Part of a small language model's weights.
Size: vocabulary 2048, 6.97M parameters.
Training: a variant of SOAP for these matrices, 321M tokens, 4900 steps.
Each number is 500 + 25 x the weight over its row's rms, rounded and kept within 0 to 999. Layers, rows and columns count from 0. Numbers have three digits each. The size before them is the row's rms in percent of the matrix's.

# layer 3 MLP down (transposed), 1024x256, rms 0.059, rows 859-913, columns 0-127
106:486533481492525495502493543472535513489500523589485513517553506457482525492517503564525496499463469476505465486512492516476446517519543490523518477486515523494493496492525508505468524485469522480499518500500471476548457509494497495531491509533533523526499480448534496456499500496505512481503474503494481520531498469557505509468540490454497546477538492528530542515528512497510540528483
094:502503491481508471533496496504511545457508514530514540452526491491499489459494517463521511507499516498475515544494484481476492509493514455526510499491500505500493488474485486532481503526463503472499474494549518511467481504525495469467476513481527460501484512455453512503497510519517500500502485509492494501470519435489477477478494499508525485535513455500506474478547516529526510522529
079:457515481508467522470516483478512484506503516468483454523530473500537530474491527484489503471512489515449447530504491510460471500500523525489523510468525547530473527515485482478516493452541535521499493480482508487537541528470499539491503501453471517492519494447503488507471502490532530529477488520507485472511468518498484507512489529489558526512503442498520493511514561486506521508486
097:482511505535498468505506534476510575505493524486532514482448516477496465494489480474460533571526458477483480521481474506495477481518507498494503551538488502522511497495488480506472485466500477521497460492449449478494556515515541497517456518503485476464513462482490513500492518496480503541500532496491482533489482498526460458463555510476460525506518468463515531464505487508486504505532
100:504483468478566507494528490485521533506487473503524498522515520496551462513487475494508526496510543543507489520506516548492543465492475468497512518467504421518524534476515540526475468529501489471525470480476529563473538534501482494543505518491533520534533525516491473461494500506458478520485498489463515497504503523543511473476528541487471528514457463514486503468492509528495511527464
104:524463517528518462516476494534512511487506527480495520491504518509506523508449461497526504488476548472459493501550515549467511493553518472512505467463527472520522520533489465541483490522491506489510494468493520497499564517483507479482484525487458510533473487499474482468473507513509456502512534529473510472514474477473511513515452487485465511440479527525520523496430493526544511519465
098:501486536435522513481483460515494524492485498487499452481488480513485534495493429481414523502549497493497509540497484538519518517496516469504503496536506506512491524486487478485466504513521534535501463491530475486465524497504487473498495484500468513487450512507485494447501539537516516476490460490510501515503505475494492521533491501520502479518469520458487472530496520474544526504460
101:490485528491533508436502483534514514471456501529515504478484508464514504454555543482526502475492453494446493513540487499496518522436507482522537497480534527484479450530494521519516523514533502513482525492504525528494494506526490493521502526485478480503490466476503516477471509456499491446496476511501528483527510489528556494509475509472567499513490549495488517520498531534532504460553
095:454525486519506524496525534534512474536551474490465508524490496498506455487513505467510494509472485464539484495532510492480493521485470516510517478568478541509495539521513531522491516497500495484469542492482469523562525534503511522496545488516477500511497484498528515462534483512487496463528518493490481472528504549461475461518496461509503552517462507474511531523491487504542515476501
083:504459527532469474475490488552549470462478571508538512496522482520483475498477485496479487536480510497489475520472504530531493528509522515481520475465492495522525483518518500493582501510463508470470485494498536486530498486494480504516472482508504494511471510471511505503465549496460512542506541516555430456472512511507519508520486521460540501504502511533479484487521495495497496503462
103:500512502532508518552547488569489474536527541509510489505543463514502511467522505517510500506517514488504509514529516563499492483505481495495497476508477516528527450550456486511463515497514501511486515520471481542506522475495506473570518480496455520504498497529539556473482514477494536496527450514514477513468506535501484457473535487481504529446470478483490469495502485501508479518488
095:513458469490458521497494509523493512493503508531517494513515489487492509502483471533475471524525501511494475490494480508521516495518493515510491489546506470495476506527507502546518507490455471511516547509510519482496498495482518539483500449518447486481532541490455501527481500513485472500500494519535522474486496518495499513487512448507474496504478530445534490440482514466505487480473
093:532508472522493478522520559454524543484502479522527528491519478491569527526504471508517473523526513484526457503504510472505523475464468529504466507514512452463479548486501532489470478477479502482476474512453516472489498506478507420526527503507507487473490526480505437502523478502501511487535524490460528530553515472517482499448527500479548494516462540550478519563512510502475451527495
104:471541534533443527484541521497498498484490477459446535477512512477489537520510483495469549495464477518455504516485510473466470509500525527514500496473515481518500486513481530497480525517468500546521514540487449545536478546482505543500532492514466504491534519544495494516491497485466524477475473490500541499490522504513487518481544510487523533496504478503494521476524541516452512532514
108:485454505551489518480469499484521505483477480500527476494486513500476526502507539486476496457474479503540541492500504488486504515490478503489477537528501530443476502505500510493487485539516492480529499504500470545541510506478512483556509524457465468482497482494532513494508545518473457535507493503514493488494526465505506506525499492494499496497546483574524520515488488533500533484460
090:513507536491475495502527452493490526473497502524498502486491496462546535518496470509473505522520508506457473503455483507530510479466492441456535520415491490506527502470514492522546489487464512513532515477518525513515501497500556506524511514526532480514523496507521461496506499444517497568491451509500480495496513497532531488530519520525494515481546510506501474529518493446495536495541
104:554517515488491499521463516515485485469509488535470539469502496500474478483468517522487512470464484457532510441476488481480498466510498478515465521481451450503483458500491483438487493507518513509518481502437510523483501525511531549527529493450469479478481510539508482491483452535540491452514471535465513495503495483528498509554477521465506514519500501485500471482515532498484535506437
110:454506512534488483519504496525528530478491462479504469466517496541465501513491465500490493484516489495448532502526506512511491479494539490450498479552462518510510458505530553485487505437489533504523496537523522493500506489499529474519500500457507508488468496500499478560501482533475467491494484498490466528506522486524492488465508484437511497481526501476534522508550528513486485504516
100:472533500530500526505519496493492509466483567461483455533518500490537501491482508513557527510497506526549517476521476492465507495515507496502492491500506505486554495548487511519489496511462462525524534473483502525501466487496446511496529525527528493523494547550459477511482514531488505512516489534544495460480469488490506502513492494512495493522522486519496516532501466563524507488473
102:507454461490522504505545469539485441528512503476503469520513441504508498479482468499500523507483526507473487500534543512507569502539510495491491459508558474519469498509491506507515505549492517503470489478485471480529445515517488507500513469470496477482516491488510531478466498519511501498457515497487481486489502499428509483467530524496506482500484543497445481527553472475523494487485
096:517536510520559535482483483510505515504494476533515467472473480517490537521487507486493493479494504507509511515492509501516472472522472493525476488517434516532493496480495529503554467515519473530502478487539445515515488469508499514473481481476462512459478455516550519515475519527508483506496520539491536473540511466520511497496507485498529525497534468519479495476493472486486473498515
088:491490495556542460527503491500508491490476486494492517532519546550487528501472483493489500497536499548510485508477539462451507506492505484507453482442487511523505561461493469480492462469509506497548505483504514527487481533503506517525509511511525492527486497537541487499505513538472510479521517480490541547471484512447491463524512498503482546498533482531504524492469478529532501542486
088:460539472520481481471507543517510507502521552439502529536490485461529490497494471479512474512490459503487498497491502528516513478515537512481494523545537537513494503493449524507496518547515503509497465523492507474522455515489491497497480523519521502501481550493524486500516522507452490508474494459475491475517483457447462521500504481456478492501517523507507494487505494546481491466513
086:483503527481521520482518494513517468545499515459455475502465499508512505532517520528481497491512529482462485500518506533485506497505543519494459552503487538481545531533449493499540482514502534510549513477491487481512440477488511531499495501450465520484479483495509467492527531494536502453487468482512533526459480503451515490488498501514476577479508506491525465502509499507522482502445
103:483515508515523496477504483498496481531507482489493473497456476494500472516512500507442508522455468467472499463502486453536473492499533479495517454502492533507487496533485506563506535473493499512484530519505513450496476516533488472505501489460521521496533469447494523483481470478492449469465505532499473489511527527502485500472485484466514487487500502453492467530507531466526528487495
103:506499572489501491553504487489497514483516507460465500477561460498458539504498513473456494521487516531511463467533517515480473499509461464497508528483460503509462560542520488499549494493492480459490509463506498523549532542500522525523505469503458514463489542489548464464485496535516474486458505461518477503467485508507522504481523505477495492524519462503492449485473522486512453517485
110:506490522497495469539531538523540506499460520472472508454505516517509470476514515478504513508485518511514532546536507506531516517511502451485482431505540484527482469482482480478474471531511483513534480486471510488553502514497456515518489516488524491478482516513483558473468482507523482504494499511532484525507472517507537462498535517524502505559526461500507512505493485526491520482502
105:485531511499489506476475505528457543470495455537484466479471515510480486502530470499526481509539501476504452531504455525500503528488509527494499501492519486534502505533502502524515515512468458513423509531475499530472451522484547541533494471485487493515480495484501506503471497497512506487532498457496503517516513532498483520528474439525510497521513478477502456522536497527511521505472
103:523475463506475484541486481492498533512503494495543544495467484527511543501453501507460489472489480541489479495501472468527487487500517515481504476522462511508496466488524515504531493482525491556481496541553460480514517479562502504548497474483527509483526515504530481502529498498543541472456464513469483510455482526503530517542469516487506544528477471493500495467566512450525552511490
104:487491467464509471516514460485509496472532438519484498459485466468491472500472474482484497509518460492513503523497529510501461496491516472475510543486509523479514482505500521531479495494545498509485489474483554472538478487542503488513495513512549455500514492489498506465471489453489484524530528517489456517497504498477482511473499499491520452498490534461555565478504498505474486521487
111:499471527468510461447505526497499479467542534519491500497511474466538489522526507464495503558485507507522474453548474475509551518532519508512470473494520523459454464548510521535483512487461470488521533531466497504488495495507479469516471456458468491473465487487489455536526493541498486470529511510527548499522476491515505492490470458486509464533470517487500515495516530483503492493472
099:500482517490505510602496482513472493492508449499511523505498488476498472549488493508440507491466474440477550478518515504507511531499526488522488508482490446445534467464546522517501514495507507516479435447499459520501480501499511500501488572489525508518506515490494528481485499479468527527505488514493459527491497454510485502504528477488519484453500518554474510481469541500472498497505
104:523522509478490489484454490505526495503492546491504496509483518483505543483504544529496500546556473518497491464509545471538464467491490510540459498561492480518513499473525511496445553524456478502533495501496464527523455503474543532486487487522468485451494499525485501452497477497466497503464490493499472513467483459488503495523503466470542516477505545477515457506465498495483469526480
108:505488515477534509467481482476457499489499498520479482514539550459476543474516494515520474464470527528510518481483469531504519453509505441515495503474495537529498453445470511465475459490528507511518479475543466500460505500512487504519505458466492540479502535512486460518529531496499499511473477530503471491496504496523506494527534518519505493494505470533501518510468518457543489490567
106:475509493471510485480494504519539524486472464493482510527507527510486478455522535472535510480504495465487462532545496504517523534530491474507438502466464491485511485511461468488492474473520461504482480494554518503452507513491452514525534501472506497516529467524523521504487526479520467500476449518491472521447527479515493545457507485477475493484455513516457485516499451513503512512486
102:532528482497519454532518530498531508474497474511515505457474480464519503448523517463546437479502463519516487500548485502504518546499489506518496506488475472474521562491507512540488482543493494515532497483496494491494493477519525478533525481527497518493519539520510509515427496534438530440521496459551545500524463541508499533495510496461540491467495512546520460470492479477502503493508
105:501480508492514515550481508525487440500532479470518506490545516510472525508476529531484494492498478506512493470501507499451471496459532477537482490519492536490532495488511499487514494506534475469529503512499524488525515475518491496534492531507524462537465506503478499445533510562524554557466493502514516463445453464484543498535522545480499486481508489528511485487521495495481491512504
106:530498491472454519520524518472490538482517467504504530501523475510496450479511456437486467515544541510496470517499498510513511493528547462499522510457504519505501491495471482521550480473438447504534471509457490530519523484490543472542479457491467470469488532540485488504474497516529486485538524526462483508516531476534524494472508488491558463487480530516522469536539519495444482517479
093:492469517518486469476487474551498542498553481492534513476520474506531497515506549502530492473495483500474499469515500529443486518550519560546494490481480493529510540470493484534522484540493559538515521484522499496462482511463519486494500488519472505477528502442464539499500530502474459443466505527487520470477513533532512485514517515515513489523509499514516477489495510453461466515481
109:483524516485504523455432499541497473516445484533489469547499475494468499496468515462518476485505507475498474513492479541509483462500507481493484510474512467479511527469508542482514490487487471482507497498529516474486498487500549513468507537525491502499489530495524539549460509486525496497481477507480549510495461520488515522494525483502469538498501518498502537464464477502466516501484
092:512493472518475490476537511495510505518531563509535536501513484530504512501484515511498475497506446482527513489498526455474527476525525518497532400450476507516489480499482536488509524523512508534495517510468493489504501460514495476450471438515491502470477521492500448432508506510516472516480496520541501475480505527497509525526480465491461476515469478511519501528554544502475522456450
089:520535470530526536537460505522468496496468515507462442475514517533480490493477517546505509501549484538493508502475469454501485498546511495444514467497476490496518548541440535479497512497508460534526499524505492524500526525455453499503500530516487521500501498521483539490478504500518527521504498498502458504510485503487512485516487497507525471512515488490528525479511495567471476529516
098:548519492523512453460481494480475509454538509487513485473501514496537499534480500443493512476495538485456532505499453463458474481500495524473465508493478505524483510440503511500503546474490498508501548503475466535514503497530543506524481484515512484464500500506463472522478519508523496547502529511536485533507483497482538528495517468484518561550468498572477475507492514505534522529481
097:513495459518517521519521472511492501484492471483537514470483520538508492504518498515523469525531540540497499428505504470489508470521515498439487567520507525501555466455477512461526478484462535489518523469494497514488516534482512475515536517475464489503462501519481512489471473492496469518532475451474463512543531507486493478519509532485510513574482451502496493489492481516488511496476
098:468511532509495503481498514503500476531542455464497482462497457508466427498448526520507497513485506468494499481496493507508521524502519482512480486553504489504469527506531528572502524489512478490545461448456482506476506505511527503525477503519516518491452508497532455547463540467459461521522512486500498496428478531497462494495485537482480496505518520478511483518503539515492515480477
105:492487454475482491493479500502524476472530523502484530470505498464481491504469504445505512492481538440496471509444568487462511496502558506538516484522458523505527466519513495501433472510504471480488524513511497492521502513512518473498514524478493468489459514463493539481497535549499536521437529518487494497457506526530505485558484476502530494499516495494499583504488553512475490480471
109:472516487489495512519492488513541557489475490517464525506515516532479515504485499524455529485511495471479513521482501477474532507474534532533466522494527499505452497464463471507517473516482493466455523512495540518465527534523470492481514477482495486503491509539503498496562522519482503506494509511457482505517503501519538500540521491518492503498497498505436512523517439492512465522469
082:502472506537505508513488539485510503488525500459460500508470496513537521450494472525502491519504505493487502505554466526533499517499481512483462514494481498521496525554463464492492533513502562532509554495489536521523523511501462490464488535464463523513511509482510483497515499507481470437522497504558531521504493460539522521500487496545512478490464561465513472486533529484525497491481
095:495491492535501514531498487483496504501502492511491492488488508549495565545474506521495514491534484535498516544506530503492516528520470538492462511525517515499531462524474502486479474494491488495525456491516458491511507510506509528507531514520505470511518512488521507508538529482476513489499472479496511504490462492481515486489499484497528536508515479496514476527542428529461527519461
096:449481518485458494511508524518509485529476529533511504488472511480493486512515538498522485503480467502511484457499543476488472524542556479526514467521466508520452490543550482553488491526486505495525445511487532504543488447545529496488543496474475484463499500480523499531523506477492535518466470517498540518466488543482458486496472498482548480507495549509509481520570471509511461513531
097:471505514510518483512485509475511448556515481493501532493497541463517473498523515478506508503483501519500503513478458509468532498503484479540507498475471536499466490548448462488460549441513484539482494444526524495494530534500533578440514544514518505542526466505496479474522498515481518492486514479519487506506503444561514457519520544474512428481524468473491479473517505541510474495484
098:502493515473484510466461478513481513485514499529500517473511480537488530537517470495499465496466493502457475483479514492503472528522522470454503509504466464522485512458544562466507469446503491502493522470469469509497503486465494470484503468552543466476455517470493491498469490500447493496439497485497511541469462533488523507506487515524485508483499472462491488491489446484505486543519
116:508445495542478479512494508533531499503521495488523490522507500502499473485491460523492483511487456500463479488558497533473496479552520535503508543496480494518440501476507528505512510540472496520474518498504501496483489519513475521524476507510531504458489471481490482517532505491539492496503519497550493467488493496518517472493528492520533523512490485457517518482441476434514479519491
108:488499468513503511485503504498488507505472524512522518544514514516544488520514468481501545487547508497510508551487539490469487534438517495472510538536473513478525431454478480481513505493502475472473475478510473502510516481517512521477474471522471488540495479538532474469501462501510508518535493459507451510486477529490548495477497504505530492479480510473487493476504514519493516548552
087:510519485488492520507497523483506488483507525473525485477515512501478496551525480438470514493513497460528489486484473501494515515498497503504501527584510502502465500486455505502489517498511445452544513513519519485470495498519499478524497505535508461533552513508493500495540492506525500491498548498480468470486502472505464499471566514510537529538544549479498525521518505516484492511473
# layer 3 MLP up, 1024x256, rms 0.0593, rows 860-913, columns 0-127
094:506486468511474491470513496495522490520530478507458503536476483480462498468552492495491515480473527470560467485545505528489510509521526522516495465517510506529507497511512502497513477468498474508479483459476446477508536497473476512487480506459478541501548503443499488469478488522443474479515461526501512472514505503550505541516519515553456504523488514480462535542487473496451508527496
099:530494530487502482507475501497488452514497482490485486519526503489523509535484481502513487523472507512540500503486481557507506518481495484494520470462494527520509480508499509494464497489484490518507539509448488516469474518506453485500472530499554505479465467550524480520472514516485501477491502504516467527497468470515472482518489501447498495466496532516467454527473499507513453520522
094:487506485526523471543520516470465513487501505485476437541509504489491496468529516454446505536526502540524506495471526525534516503482491536487480539501513506514471475460495573501463484515475495546509548494489522503535485548522491500530509454490524459481444497507516472521548522550509475448474470533490524529518505525509524491481475509522558489510510504423485538525543463550484508519546
101:482502485519519495498486465498467476501493461479535503497545510501508454464539502463528473507472512496506500481518443488499505461482489511427487496503527495470478525515513483521472513527498542520460521497437491503463520519509492513560499507513522503508525463487520532548473487488519541457492544491524479511470535527500533471511485507493514522439488515499468491476477527486496491476448
103:531493489506465500490447501516511516519500482469475487494465524537497475524502486486469504521534510545493534526476520460515475507515543500466492526516487513488516551562474510444512519488544507534507525477494490510522516519496501523483446457493504512471479486527514480447489477463551506487514510474515540473540500492522517493486550493523458543481527524499498543495484518498490498494487
093:496517445531475506499509467492469460479533471521462498516514548475501509525551516485492480486450518482510510507517486495466513500507504478508539436510512487482522517466502521561509509510563480547467475531496482543496507477549491489521474459504475448482486510528495458465542476579506536490495524485498521524510529483500493431500472497526505522494523492504533546512486521521515516487497
104:540496480455525500505485534489508497507504520505487489526484466531536502500529553480471475479484557502492506503518491470482545541503509520562508469510448520488464542515461517516511513497507477503529470494504476508502494456486478518509503564550469495471526485516504498528498533468503537507475506515512458496499457543486480516539545482532473478526500505461564481485517468504495483506492
088:545505547494451486516458504495471492522481506489528532546498514496495482472525509502465475468510540467501412514523499528496498549493536545480499505484505480500486496448527472526555507520517481557472493491499545514488491540505530474485516504549496564506497528499543466504491493526496477447481497507500507508499483497510518490489516472482484546516526481518485510473459515483492488474499
084:533502486523485513518503466460476500486551464490499509523504523466481540523537526516466495469464505499481442504529516520504491476483507505514463481545536523506522507451521448444502508545536475503535501481497486481495481479517494496482506501490521546520465493503529530466529498508521472468500477483484509532542466489517480475491508490558520502505513452466458540510512503522513518474511
097:460524516492498509444497547524504476486469523454486469514481504494514510497525488472533512558511459460524480479550495512487492497521515473529526468492475483514462531449487539499500485491495529490479509477480490500519497536499462526460518481521491520544518485504517489539534519488523478447524448519477550501560484526490515533515545484553528555531513531512540500533507495477495488483465
096:515517523522508487474495525493489523475494454542512440515501527528527499510499552508527502548536513474522525510512478440496523476485540495497496508505463511526510487489472533547513522518518511473502479513464470483494474487522529452498521477490494520572477453472506518518500509508465470527507501541519510541508527542518458488486481502530497523483493482502490474539508512475491473518500
105:519477469505497493463487511471525484504460523524513502450468506525456516524533477491525526518488517535493499494547503479485469497497513545456500488490487496525490503496462511509496467514492460543531495520553516542506516484485534520472473465460524475469516475492473509515503510524538495541498549494467520486464491554542511494505470522506466531529507516499523487556515497513492519484500
094:466497555508498512506507493504547542486458491520486461541488498530530495449506476522531519496467542525474547472517528507495506548464479431484447540473495516500501521479508498499510575521494512506509497495494503519458505529473492466517477505494515483520478508513504532491502478496496513519489532507509511471474497477541525505536471516474491502514499481449560508491536498504528517449491
102:459517506512494508465498503459477516483531462490520494465542505486514513469524480470482503480534484509540494533528481532534503532498519557500509483521495493493515497494491491520520451498525522492447500523504491504510484531534465497500485481449476473516470489503488501484498517482495500517471495510508505494558496457513492526513503492520470532448468502457549557483490444488495506495472
093:478474538532507496527544497492493500487499519490483503480489486519461511521460508487454526498524516548494468528492510503484499478466498504480505526506487526508479530495501480478549495525548499502496470523490496472507478508518477521520516495502502534466478515496524465498511511496498496486473458506523550501480485522496452484479433463545440477511501478501499489490515533545499480508485
092:491498466500489484506519539477561517527472462504502497510523487505505518542495455486437483537513499451540480540452485478534469513501503486504550502458502494539473547474452487533504515466483528483486500535525445537487417532497508502506514506471497507503532494518519478496491501453492527473466509522487508504522517490483506532480522488489525460520547520515539525506492483488478516475506
116:537503525479506489475456511543492482506484478503506525467561504467508510484501525511472510472491452543505515497533522523480502503476521508501502440485530487519504478512513496467467462491491511516457556469461482481502475533484497513527512553532487522492514457552480513503478520532517503509472521486470491535447448506499484473518558479457496499520475503509501568514472520517545461492487
107:494494490551495509495497528498435542481461488454476517533489475530505476488501493528504482523500517516497445496478497483453521519503458529544514525456448513511519501505499534479473512509434479505520534527513497504502494523505513493540487489486465493525522528507511502532501500505461474506475494531546450508491522513486522550472486448529539528446476485513478503492511455524558495452506
100:510513506540507501467502509447487481522516514493463528474471531478516525504495519505544531499494492494474520507462447499491531476456500501456500544489507515519516478487490535476500487498505510463498494518442499531507532502472472517527480490498555489454510508517495506494500512500492504504493481501507478500515479474474448507527495541504487509508531514507515540496483461463442526457532
098:472505474468513470522484515513513523515548526493481484508458509450499517499534459512551541500483476452489518482489497494500496512508488495503538532519516509489537527537501493516480507520535527477479510500547537466458509504512523458517487478468507513541511494467473466497518534463520500495521468510493522519526556440533485487513532538538468487531482477507485506511502457505485476519482
098:418488511494487501484507537449542480500501522527497465486502532415484466508530498487492501505482552520489543485463532529532489528521495471506464500474559529513528505542451513507520466516507535496480505500492510480520509509521523491497504448492479484497522492479492508512504495494511512512490517506485465497442505528515506477467487517499546517498494521468484504553478499505470526515523
085:507479514478487532494513482465505465503524562487480481465509495507524500502512505498475500512535529503494474483485486510522461532480502483487522567521508501453534509534498468476534499458470515500470492501470510512453499533518489513524542443485451499450539510525478572521541476509498485511525508441489527546460503494510507507493457513465500502487476509525484553508498498489508501496488
079:518499508501500467480528519479506530511505533524512488460494542506487515550552498541456489468485485502496501533550498474491522445465538490528489474477500510508549528504519518510524496524490508565507493526517477518507522448484529533507519486470510495437493478507517474495523512486495500532543517594490502502490505521476524489512497482458464530506534495490536498509522525467555513540533
097:501489510452532464494516501508461505506517504482507514474514511539500508491501523500490508490490505492504533556483495517482509492465480478460524508507487493492486478520515482541535478473514483477487488493517513528486556469530479490485489445504468505479472495483484499498458487518494503505506496479518471522532505458517497513555513490496457517494555485476529463507470540567511461447480
109:540503468510485537447511509489533420475523490509480458497515508492486506483492505452466494515538480507527517514497527527497525477485536499462486490489436534477520548468471524463478515521482483517532501535504507449473490499516482519495457489508527494511520478518483517496488535501522540510494507454470511527528528533472483498531458505481448482492510533525545466497525510524527487483546
105:483465496510501514473469503469457490480486529511513476485515501493481501476482488532532512514501488508465494487489507522479491489497508496525468457488488495544491465470521527508543488522522543485451514505493506532510501523483517481495536469483517525538548515519542492520516483485496488458515494442508518482507508480495507501537496574508515444497496515495458470530475479473529525506495
103:481535489530515469470523491552500517490478483470501429470477476502531463485549491490485548501512504554520498491446535486483505505538489527509500486513536477502515481533489504516457507448516500511544506561516518507540521497508521538520515495528466480537516479510489474497522487471496522433470453536529468521472515493475524488494488491492498492516510552515526519534519486469449544539492
097:519517510478509534497508467460515517498514520490494500493462446504486503507506509502476501518456478479549459515501472541457512510494479464501510528485476479480506467485509501526499500520494514503483483500488471500542438515460470450498512479499473532471543480484509512502530485450529504481537506548513476490506482491474518488505507518485501513495500522505468521551507522501436478544561
101:460458497482511526531466499528457510497484506472470497516515506502511460516505470506508520491496504544503512441478492537510505509521489510517448469468512543496499454505526483524483521478522548520504497517492502499489552505520508471504471495516477442514508494505508456490497518490508493540492513473482527570531510455519495512463478527502485467497498499478502494477506509472504476527526
126:482478513500497512496508539488528514484496532459443481504475456534512534511505510507531502534498459517520549527508495518521485479472499473447483475516545515502471504519483501509475478497470501483463517473454462494504511536496543502495489496455502504479492475491493476481552478506442488497512482512521500540456481562474544476509531506514492474512484492463524519501441492484488454528482
099:427490476481498439482479486509494502504482498531482491495478547542481526483485476539491485534529495513536519501502483499486506530479505492493520485542482533489481443503491517519532483492496488481506519523529493511512488530512467512481508485504513530501509524519521473498523509516477492496565464538490479508499475515538482506505444511481493540547496526522491496488525509482531531469503
101:466504512473512551485486484512483491497482527467492502499468456503487494517505477447486546504485511511536490459495519467533517482537453502546509457443556482518540482457533469466494498519507549527499503533501497472466515515474467490505518475495520475512484497538518485449458524503521555488500498503460527520514507496476474488530478517544503511495475526543505543494528518486516513485510
108:487525547509515459480568450506511500493476500478463481508482485511516488496452491530518499488503524491485494499542505520447513480511509510428472460531471505522504490490558498495510516489507544520545475495535490496547483507501502494492493440540537518518491537502519488547525492526517480502444513460503496516522468534549527530511489445485509512511485521504533484460532514513464518512478
103:466475501490525502518510457505499552518560473488445510490514518521460505535472452492464515495470521534524538491459518502511468496484487480494493539500496483513514479554508534509482525496490500490540478496458487481508513513485507481464508504495523526501506499470500473500497525455497478511515493522535452507462548456516482522500506470471478498516549501504496510517514497493477452506471
099:454448543499458484470505479497485531496479512521481469464484503471458543491524510476520493501519451493527519528498505505472488516495540505539535532519488480460496540487489520501473462465522502545430468448484527456471532533516497503506507488445516525494527470481491506502502490511521492474494512516528494492486473498435543500479467498483484492496534520525519502571528509492499553475490
096:519524532534472479462497535486476497510506514487503511495492495544486517503501491524516520516525500490475465517495490532493506533496521579464488479473509510501476472526493512507517466494450516482472504515552500476475492517531484539476487489489507515500459509461478480542497480491498492501528512485461498557477550508512507501533483507514562449477465522524488527465462516545467489485498
109:467479481518528514511468498522506494490495434500517513482485550506546485510495506497506528487563484493518529492529551483493522491513537510516494509517490482533525507559504481522550470481469557512483476494511498523498492501506492507489471555479483521506523515536486493503509546485545521507502489521527480517570498485479474514521486488496507517442499480471518504526523495479484477495477
098:558499523515484474498484494530529513538479457500491525516494547523516501475518500497464516500469530522489478522527553491536514526499485559488460515543532481480514494510461504486482491473490509525538511531497459513514491484518499513499495506480443495498473493475534489475507461500497488568489415507513490515537517510537416520494485480513498526479517459471504543490550500535500519520486
097:490511522489481496486466500495480525551441519544500488512546518484538487496518513511487515509491507554494505485506542502472469497532531478538500512479500499508477520523515505455498478512515517500510503515528464515514537486485500467528496485495522492507530506486487546454504469506452489528538521490494541462484484470496523476505474494443461532512555520474519520484517473489531475481515
093:487553533515541500496482505517483466491444469524504507519493466497477507482502490548519459508513480507505479481531536524489514486501459503495501558524552501553510515447507473511521522524521483527545500469506484474501499546543514495462486478511491490541479529508446478523516533523489501487501471508515525480543500489556481470504496494530545521497528496517471511542458504531514502477509
091:504499537480492498494514492464515437441526500542488501474519497501510487443489486523516528538521495472504507526538534520519505507491512494520461493526462513498518482488509456533547475513482461464497479543524473506457494482493515486505510470506459485534449511466434506521459495510525472481497499513521482488513495465502531545514496500476530458463500488442517501530482534512474500497465
090:520501534500516536456509470533470484499481510485502512507482496503509508533479506496524492436525507555504483547530544524466553508506509541500491531478440510490515509539501497499491478494470458535489495495455494496510552496484507490487488483474508516489456451461467510476526484552482485509495465486510456524520529550524531504497500451485485506507532505492496522486540492500484505466506
101:480523486532503473538509530479508531477520496497462498490527494474527533508552490483461496470467501457487548502504504488511467514536482495504501570503457517519458464486487536553508499509539500501499490444483501469499536543482510513533497477532505540489518481522475476503525523531459520530516522506505510523509520498474475524491482454500549445504525497487480450473484545494497492499509
096:475505475495454514484558453529502537473481493473530505504499503487491499483498473492511531508458497515525531485512514521515528488502516533476515531488506474503505474459501502540486496525528507511495480513532436519485516526448492498537514470466508492507502467472508489540514460464516530525514494493488511475496491503533512516475493508480476487504470545520495459513536489480495436449509
107:448456544491532525492529511552513478481516478452497495485506509502491497497463481507523513475509485508545522505492543511452482492506491481505491498462433479529522510529528514484501534500526572521506521550496478499537521484507558527509478538495495461501530510505505468467487472482519486489479476475518493533493492501501519536525497491504551505469492480473503497511514486503510523498493
107:450481467504540468523497482522482474549514503529504488497462451448479497489471472479491495449493539509500507518527496482539487489519550503466473486491482497495494493457458468502496532517485474510518528485506524537508490529529467531501489488528478486530476476473525521478541512464521545490498514505482496514511534485469495452501479540535479514501468494552466514515475465539500445463496
080:504558453460473497515523488516449482506495542476481530563463507494437521529519514505493513501506514529465504470467495534526504533464469463489501512509500480480538450517522544520504495521556495505503488492511490524495519521530511487479514498496493486493514494519515482478508488553523525530454523501520495504525556572528449506494509464455507494476498500509501482514530510456496492505552
089:459543427436477486523459472481522498488544535520484470516499552466520500532510513528487493505453544481478477520496481495479474501492481448519466499489487496506523457532489537480472515520482545494458487540500517484507481559510499518519501533483515493486501475493497507537516502521473480496481463481512488509547500511539474467468450525502468498480479497511483476538476512521530514504500
090:500507490494536519512510522521491503476490455534524478464535465489482493515459464496476490519487498476484515513461477498520501554527482499472506478491535528500505504589494502482520496493528529499447486498524510508449555488513472512537522496520492498549492511543530509482442503539517516456555491485509495476496479487473526508467497479465458523473541489485545528539491475536528478471515
090:468504540482452505472528489529480511495488534486505511492488508515467485511522513490527516524494494541544501501484510504526497528477517507526511509511498478500495494476532544471497489533529474515505514539539512530460476516472466493499549482464522530470563496544495454464542497515504533545485520493469455518466481498464473487510505481512468508520515538491472530526462482490501491536503
091:511517471489509527493461454543507453505472484478502475533517521485480517499490452447482488503474488484507484527504500514519490482491562506506481523466492513510474515511494491514512508528470510502501439512471504465478504557517514532490499525517483489503488474482489537483473518471506522475470555479476468474484481483478505521471490573497515493488569479507503513551512455490530518450525
101:488542476454535534483449529504508498519548464451476534486508527488513509541490517489486504521510498499484500514521532495524458541509503520503513514505532492526525469486531494529525505499517527482483499547494477515468506505510484507471488450494508525507523506492540505476511492502511544508513516478471488492486505497501484510525533500439485509486544482477530534496528534505471470512506
117:547473512479454477502457479493497522504501540517461462488537499527486437500520455491472530486461521536530510485489533485535485526439534515481489501510490512505495469502498560519500518508503501508498506532489504506551494496533470515469480477459447487461471506510475544500487552522472498484495503507489505509453529545468552544500481496477524477460513482469473513485533502473506511515524
089:527479536499494457502455496503501546508495487520487560535466453503511488494502474494514507529461496511469485477528508492502511513474488526493526532499547468484472494541493512566482489523526469521538463487501462493472477523510461497491513539538503545506492468492491507514506477481473526543496527503472501519494477544532478479477492482434506501477491465514495521488478513495530524434437